config = dict(
    norm_eps=1e-05,
    attn_scale=0.177,
    init_std_qkv=0.0631,
    init_std_o=0.0,
    lr=0.00343,
    beta1=0.9,
    lr_head=0.0244,
)
Each number is 128 + 24 x the weight over its row's rms, rounded and kept within 0 to 255. Layers, rows and columns count from 0. Numbers have three digits each. The size before them is the row's rms in percent of the matrix's.

# up: layer 5 MLP up, 384x96, rms 0.124, rows 350-383, columns 0-95
# down: layer 5 MLP down (transposed), 384x96, rms 0.106, rows 350-383, columns 0-95
up350 094:125147127139081126144145159139094150178118123113087167117118120122122148145139097139131143144126140065132116104117122110094144144103155092097155097153139118176101118124131154143110114127143152171112086134169157129147159099141122136087083161133127105161144139106148124110132076117173120144
down350 089:114118097168086107133150121132128150070093118154115084142159102108140117158086149139146171128159164142122143130091136139129136138106113127128160165119085135172124102096101128107129138146102129097145140093087107135141123105121136123156128126170096145098131175126107145099150131120187137134
up351 096:117071142130158077132126117134119121137083122131127147171149068113116129139141123132105171119125153127139158096113139108126103109151167100122096134120125139099121108122118132153049101105118148136096112095178147134131126090152088110130142163160150095155119140138118156122125162158137116140
down351 100:142147148089125161114100152075131103135149083132128131118112138174156115125105149146129102139162133099126108129157109105093135098121137171113161133149131133122080123172126093151145082134131140137132099180110125104134113119136109170124137144122150145091117098160076115139148137164161140083
up352 090:187138115111120135128146122105158121131139145155101111148157136118107146160130104165140098139069123082171152117165118163148112146127107106090119131148120154113139131114128085116087093126128144137097113148163157123118134127143149129131091149099097095099090117153144150141103102110125126196
down352 089:142123123127142131156097113117116165149109131097112142140091127110103101102146100129119101076132152153092124126090105173143150159129114149147179149121122121141144151156146120165127141156133094137109117183112120128077160105140133165150172128109106107121145177125100117107113127118135139061
up353 104:105085094138109160089151140091133129131149120108158088150122134129104130149137116156148104141139115109091160155139149070189145141154161072155097108109166107149127113130139111133154117148107125094133104088168135130120144137156127142147132113144163128155121177149138149130094105144100133142
down353 104:113129134129121078109096111129141133136108125125148165131130152148081079171132137130111149116093157122148149139139123146134121137132154173133118113100185082148108066144144148065139110140130105091104112150167161136156129125142088114117154087162137155155121139127123133120144084107117116135
up354 098:138169117136120113106112145124120132134151121173087154137118151113124162150157102116076115144111135104079127120107162132124138111159152162108127125119132139115069150118168092080096125115146173073112130148130136118117179135112121124143089156126174165104154141099133141133095104134111139137
down354 098:172153144144113117148115155144097124126082102147171130139139111132099102133148140150073090141175093105113129089116155147126140147149097146150133132169152108122122113135137128134143084159086126109125148092089126151140110114074123161130144139114105129155151110104168123130089112175131158106
up355 099:198128104107141121086089118171121124163102106141139158118080130103123109154149142142123089152098140132124073141131108126142119155112118130108135119131125142159103090126138137162133159147114150171129113131105111133096150149077131147166116145124156108167143153087078129145113174124131127133
down355 091:142145140121138112091100145095134136147138130130170130101114102138132088138089136112093137100181125113122144110127086114117127131121093162144131134168163112132082098123161170113119153156141139137096118080160120144157131134136179155083101114124152163150121129145068135108117159135123120165
up356 088:128116137090176109086094139137140145147103133116144132166116098106135122090094118142115187130126135117165106151141139123156140138084120126106147102107082149132157163127152083157096132062102131150129106107117143130121167109105145111098116151111156127127134141135167145112092132102133175146
down356 089:106172147145125137137168118123111135096145102132092130112102136136097118131137153086103094116141109132162085144104119081155101152148138099150130119113124160156103113160129130147151119103156121095134102177118140160144165104139098096175138129144134172135118126162110130164114119131147054113
up357 102:134103100140092128129104110114090143118150122120166151107103133133130122126119113137135166078086116105113137154101156115146127151097113105152140112145124084196126138120110115067153133121149118126132112087139144114149177136166069134111168135133127129157144130183163119140104120132141095143
down357 107:139145106141102139118126102157144177090133151093130160110141103106103114152086129115127139186094132150082093083139116126105144121147162089152114145126117126137121139118125120167160144133119153143096126169148088126110121144089140140103086166191109133107147107116132122150165125110148102142
up358 111:121159156134079123094109111162107171140091159163124152092102159103113097133124081109109139181125137134136168134106140110123098117181158133107116121133156114145118120103099107128110116100119157115079121134184159110130165101131077149105125161107148138115146142126133110096134114133132131132
down358 112:170116151133118151165152132104162122156101121094117122114106173083130137126145082114110103121121114126132131089097140117126142134131097128151128143142110143097168093111152134150104165150088170122110114176123071140123179131103124128107168127147151116094122101150146115129140149096178147100
up359 095:143112144114109107106147149137122162120137122127140115156137112119092103131127131168134161129094128071092139156119133137143172089147153165137108090050106196157136145093167111104132151170147124130135130103153131108121143124105156128113128124147138154103150118091172152111128118116117111146
down359 099:083155178137102107118156160140114103129148078118122151131148160145159204127117155132092120111145089137168100121152118161120113123151096142129079123119118131120143139142120142139111098146143171110120131124125113145132122114100101131111164142169141123118104111147101137091091121068162133132
up360 099:151133129110097120100126116126101122171131137117149099149098106131131140103064141121103146113106166111127171120129095156169104101150112151111145124158147134106135185121131123129163110091081142166107124085104103120114118154137164155130183145128139134097112113132162108172122124100114126163
down360 120:128115120142119116159094152140142127083116120134089109140116128161143127186158086121151121150144113126116098098134120095081172121096127132123123107152112117153135032155131150142140155162157087128145149162121127180134146123139098122099102117156114110135118119112119121129155127159136163125
up361 102:153123139123082159120085116142102065124109140138159142192129117108166124097083096131114148157172114147136129083120146161100138126150157105146122133138155127140164148149162111144117145094151127164123129128130148104131127125100115117108133157162172102146095164126118095154140107152149111131
down361 105:105157096111157109099124169144141117190116132129158175112138102164152107141153168152112088110112104106127115133165149149114068124126120178141114129137116157119098120145136100097103084164082174136128143100130086138154137102130115151107125118099141164118117100127131131128116142131145139104
up362 104:135117083131095147137124151089114147083121154131099110095154126111120141127099114114142120147135110164112173136153136122113110075074156079106101089131146170136173148132150113169137118115159104159119116123132140106172153108136155129134111143127133179130101115099101130141153094145148126096
down362 101:082108130182140170135141153115134076133140140121178114117084114151153104078125123095146130197132102133107120170157124130153143145115133117123115118082133111135173094113125144148138125108152163103131132133115076163115106171142093153126144126119134121121158134102112118105157115125118132153
up363 106:093091134096127132083118142125124168136169157157130151127164139136119104122116112164108093074124146112121160101114095100148133129150123119140133114101168160136120125159131128124164150150088090124129151091169119140098134190129120146123142123126118169163088149140167140142088148148116121096
down363 108:148121148183118129085146150120120127131140175105162117088173102123126116123164134137180123127074130132147099133137111128141072165126089088107121133140115086111141133110118106153088129130149103127107090111146121135137152127173076124122104134129117100168150132131143136177124121151142132161
up364 095:132101114176127156137077121131146138153149142133138137149084161115123117155109119113150143097121072121129097140112121085070107139127139103105145114121112128165159175110138134169143110135142087127146119106156181163110185137099112103124148159170120103128121113115132113124141098127150098137
down364 099:140137089164115159134162166131117134152125136175160159137107125110128184146090148144177118148150135138128159142114110126148079123102105137078127130162135121111096112117155130143097145124107146111114111146098118092093086135121157146136121136100092152184150151080097122104135111115126132141
up365 101:169114143147116151105156127093111142153156110152147118131132092125104105134102142150153109105159147145095157137139144115153097138152137127082143124118141091126107106100091086174154125119186162115108153132085118107131118172103118151159104161133180116144156132159112132106099148115106092126
down365 104:103157147126123135166059093146144109121079116152107150096118173150138155104121168163106168149120109104133134157113123089104162137143088115151135134128098147131150125083145124106166149125116096102117130125140105108131131098144150123137121137136125109088097152158156115131163146147177113093
up366 094:148107136178132155135102131127137105086114100117094100145151155103118088102145130124120148149142182118135157124113123128121144127147175104135107120151192133167082103172100130115160118128099136148139102098152095150136141111119106127151086139124104169117106125168162119132122143144180113137
down366 087:129148148092136115130140156120072118126087128124187126120161094157151123122139150142157164103122159106154130112146139158143090167100108105130122146087081108157128136115135134131136103139177092099111168067113157145118113105136113122136141094157096133104145137163151134104105135113114130151
up367 100:098120180114129137104112139104115132119118145191136133109077112113132114119151137147099115152092099153106165156143123091141154122140102113149076119113100136141114144157114108154133140192121125128137126140131144113133167117127195138094111130108138091096155135084153144156104114099161121124
down367 104:156144143151181136143103159117154115130076125103153139110145073163153134190154182090136165098120136151113137114111112162113106124139119151128158115158111127129101074142114129135120138105144106131095118133152083115083096110140089140142130152095101130138103136147130131133152099117127124147
up368 100:123115155101122153095129146143101069097156114143068117148154091122144105131147113129094125110106132133090137141119119122133102146132115117098135115094135146140172128142185123069085106164151110098152129166140119131127108145094107138133115139140154127175136193148115126159116122125149131106
down368 096:126093140122164097106115113136119118105182120119126136081176096195167137119144123113113136082132121156140134110149098109135103157125138110120137091142146121130083147130095084131107176134146104155150184150099173127140107083154113150115145153112118143131134144132119140117126123137110122167
up369 096:133132125137184144119119126149123139131122088128124111151121111111171087164128125120099131161144148131150108131118122136103113135081066125076139117113102102188119112129098151109149124155149146113106118118145133105125139164104193129106102162136140090109131157122180130108163107151128127169
down369 093:141145120078148137136089115089151159096152168132148138097170146147134142128168120146134167104136118122146137053116071147120114101160103138126118116154139121107131141107168136077136093144139151110133084121109150130116133109152152136168112104129097107104117111110135121174144159115151125142
up370 096:093123106182161165140137109101144136120110110133121162146118142144092127120076118123135173140095157143130122153123105110093125138145084108119150126140115191103088122133090113089130140115138129136116102095157112135164168132122144115166130164132148111100114109141158160102118140103176132087
down370 099:126159127107121108080135147163176124115141158111139137147151092155102122136117141141162094156139124091118151075103123108158101100146137145150129130127159072107158073136151125132139119092107152117157144166192142113103124104124135125178083130127114111120111134129130133115107112174121128125
up371 098:138131127099076110116094133143119123135157166133124097191103150143134108148110119116087124176117124115164110159088114136124148116131146108156091074122101092123144114167135142127105185117146111095101111130113074138122150142129151162133162157154152117099127122129105143105107109105142117096
down371 108:109138100075109120119129156156102162122152133113110128149099152109144116106117119153093140129115125107160119162129118128141138093108112146186123122140151119131144123152098114154125170164161131134133100161076092120121139135125116095203118148134116173132099142123103117135089111101102185138
up372 105:144121114096129141109139153178117170146099146076123160139117145140086144127122114098110123093122131158137143163133138121127133125102108127141115117097122058157153069125059131126138136132103111112162111111149110171176122134112135146142139166147132111136080167131133121115115118150125092146
down372 105:109135118128127122113131185148113109116151120165142143159140138103108141094150133114117144114137168110150167143143117124131148068102112165152090116093120126147112181116084119099132182116105141145118123141137183103131139155148111123116155093096126120104100104120069124106157167145132119104
up373 109:159133156129133128125137148121090146094112189138145130122082119104063144127095126118174176176134110190156145139116132111122135146121105106102095122134141122148130143131130156125162152108139110133140114114154121098178153137086144135130100121106139141078098090121149142121131120094138115161
down373 107:131143141150158117138095132159122148115139167195137135161114135158117141139134144109144143105134078142122116102144123130100099162081119117085124091133136135104116116128182094101167130125149114176118076101167145134132140138116127129175126076133074131128129097107128130133135126131154111164
up374 108:160088097113156113112122120131114134167133153130057129140136118123122102109149129135118114067121146124158123140128143143119036145140101105099117108112137131147146110144094079135168109096118131138156120119115113150147129126152154142162159132132133152150109173120141122140123140127141113197
down374 103:106142133103120112110061158113106160140124125129180124148180137105122129167100085095128170127094106151124133117137159129110141126125136147123091131135132151174143134094151150116133080093112145158133092129132155130137111132137142143118137115165077112107098120146096106097165160127157149163
up375 092:129129156152127120074077147147119142174112135141098118171091150101119134159167164125155153121064126103129177103102090132168137075120137128101125076130153128121120126132135149135117146124128126122138101144138088117140139142124113130104155142160127096115138123163102093170125164134111110132
down375 088:140155110133151173171110135172095130089171167124101116111160140137154141127122097130123102119122110133129131130151158108118134150088148154115114170159150168132133131102187114145138112150143126106133171099103129099081087100091097126134135145122124130112106098120089123158121074105134113131
up376 103:137130111120159187139111128108138141141122111147122098130139134112099130123105151136120142112100146156133129131087100113141146108112158123122136098109181095162120079140166098089147153117115146076147155080150136147140133107113111140137151135155109135072106145172183115166144146096137122163
down376 105:158110148169114081129098141127099150086108155096184131087102153131122113121102157100159128154121135111129156139130124155142147115119123089142107085139145110129135123167147134107125107165169135167138159140095118130145107117163180128080150138138140164087106128113118104136131100140159101108
up377 107:096115112099098089077109152143136187097146148156135128151123137124104140168120109113159124128128138135108172125112113098068170136101147132117120103145099123155133089108121154098125111126117157078133122101146075172098135143131136156143165142143125156138089141126166124140151144120129138101
down377 107:117165090090172132131147149130143166131143131111136080150128155124177117145126162111094149155127076115131139124115135110134161114126153146131139126161135135150110111125170123152066081118115153145101140146119160129105165108113104146123152084100113086125120115098103125124091106170114136161
up378 105:119147124099116099091084137165122112142111140119128111096130118121103104176162099138131162098123166138138124096099111135112096122182137121137130119097162126125116161075149140097146157135158140124130134072130142137098128113162098133177161146148126161124139142177162126100122120087142115097
down378 114:137122138083094097115115125151091123128145104153116130142134149106088159115133157092111092094097113111134127118136149141156117179108082114142102124152125180103123144126187166116124166174129137128133160114153112140121150127161128130113160152132120099161132137071108142124140159103127121080
up379 108:114130110151143104088099120147110112070134132172143114143142127092149128156112113125152102080109116141126095146144136143139093168142141105113158144102136122132111106130130114119157140196111087132146134135097095161132137138116097145183159137152139122128138193118140163135087141083135111131
down379 110:107126131140139115153143147132136161163108111105135136101178160095110127072095090133095145119185146166135104119153108114127121157143130065123094111123063115125160149134119148114123157132130113142128101115145141119125142145099124116150183119153142103179132103157100126118125146160099134129
up380 096:105115173166164111144148146106167165150101142138090099120140116126131140153078091115100151124127130131162143109101149155144122116107200116123127122122132140128143127183161105126119147110110075139160111102162154149083126104133129110094113144138116162086123150114135132097125112127144164140
down380 101:150176137129122129143124149160140089081127131123165143163121133151092115116136134109146121162127157143124104146145123111146106144120102109144134145205106096102087100048100101119094104131167121120112161116120103152139158095122116107169155138113146102140135146134118124148145136135099097123
up381 105:133113126121156104119151151129120145100122102124144112113090111093092123104134124136170107065068149156122127134086138142153109141113154111097107105137126196150159131101120137108173144113110130104097142107126160143175155120153116140148123104116138175119141139110130154133091125133135158180
down381 108:128088152124077115147140125162144109133103163141106107185142131107099148137162129100135142158123153116085115083159146160136131108123107147097104117123179149123172108112158124124081145150147137089141127160113134104157119146139136129103189131101113109120142138113115128117143158076147113105
up382 107:132109089122143069142110128111163099154141151101116116100093117130133124133121119116110133145126123175123118142108157156134090162136113135121117127098138174140119118133128116156117146192126141084114137116158075097096143142092165124136106129131099131138152161139112160194141140077130109162
down382 113:107129134162104146120124139130155084164106096125133091132135102089119128104148110111089125151116158116163102130139116140131189126150138124124125152139132110170131123122147129146081124075115119133167162096111178134122087120122077145148151075124157173161103113137157121145129123124143161101
up383 097:168135152150141108095123132132116130138139109117097124166138119103124095128101140139130152137128127116121135109092110130127162094108138102074154087134176146176136131112151133080151146131058115137139091136136174086098168167116129158113136101086110162138120125143152129116102122131160146097
down383 101:106119151171120112135117108164120121112125141101144163189156166136130136151181162133121110171125127090129143126133141126094093098130091156142128114126126090118147118126171158142074138188159120147124140077096105115110133131098119138082154146132098120128136130106133129124131113147097125092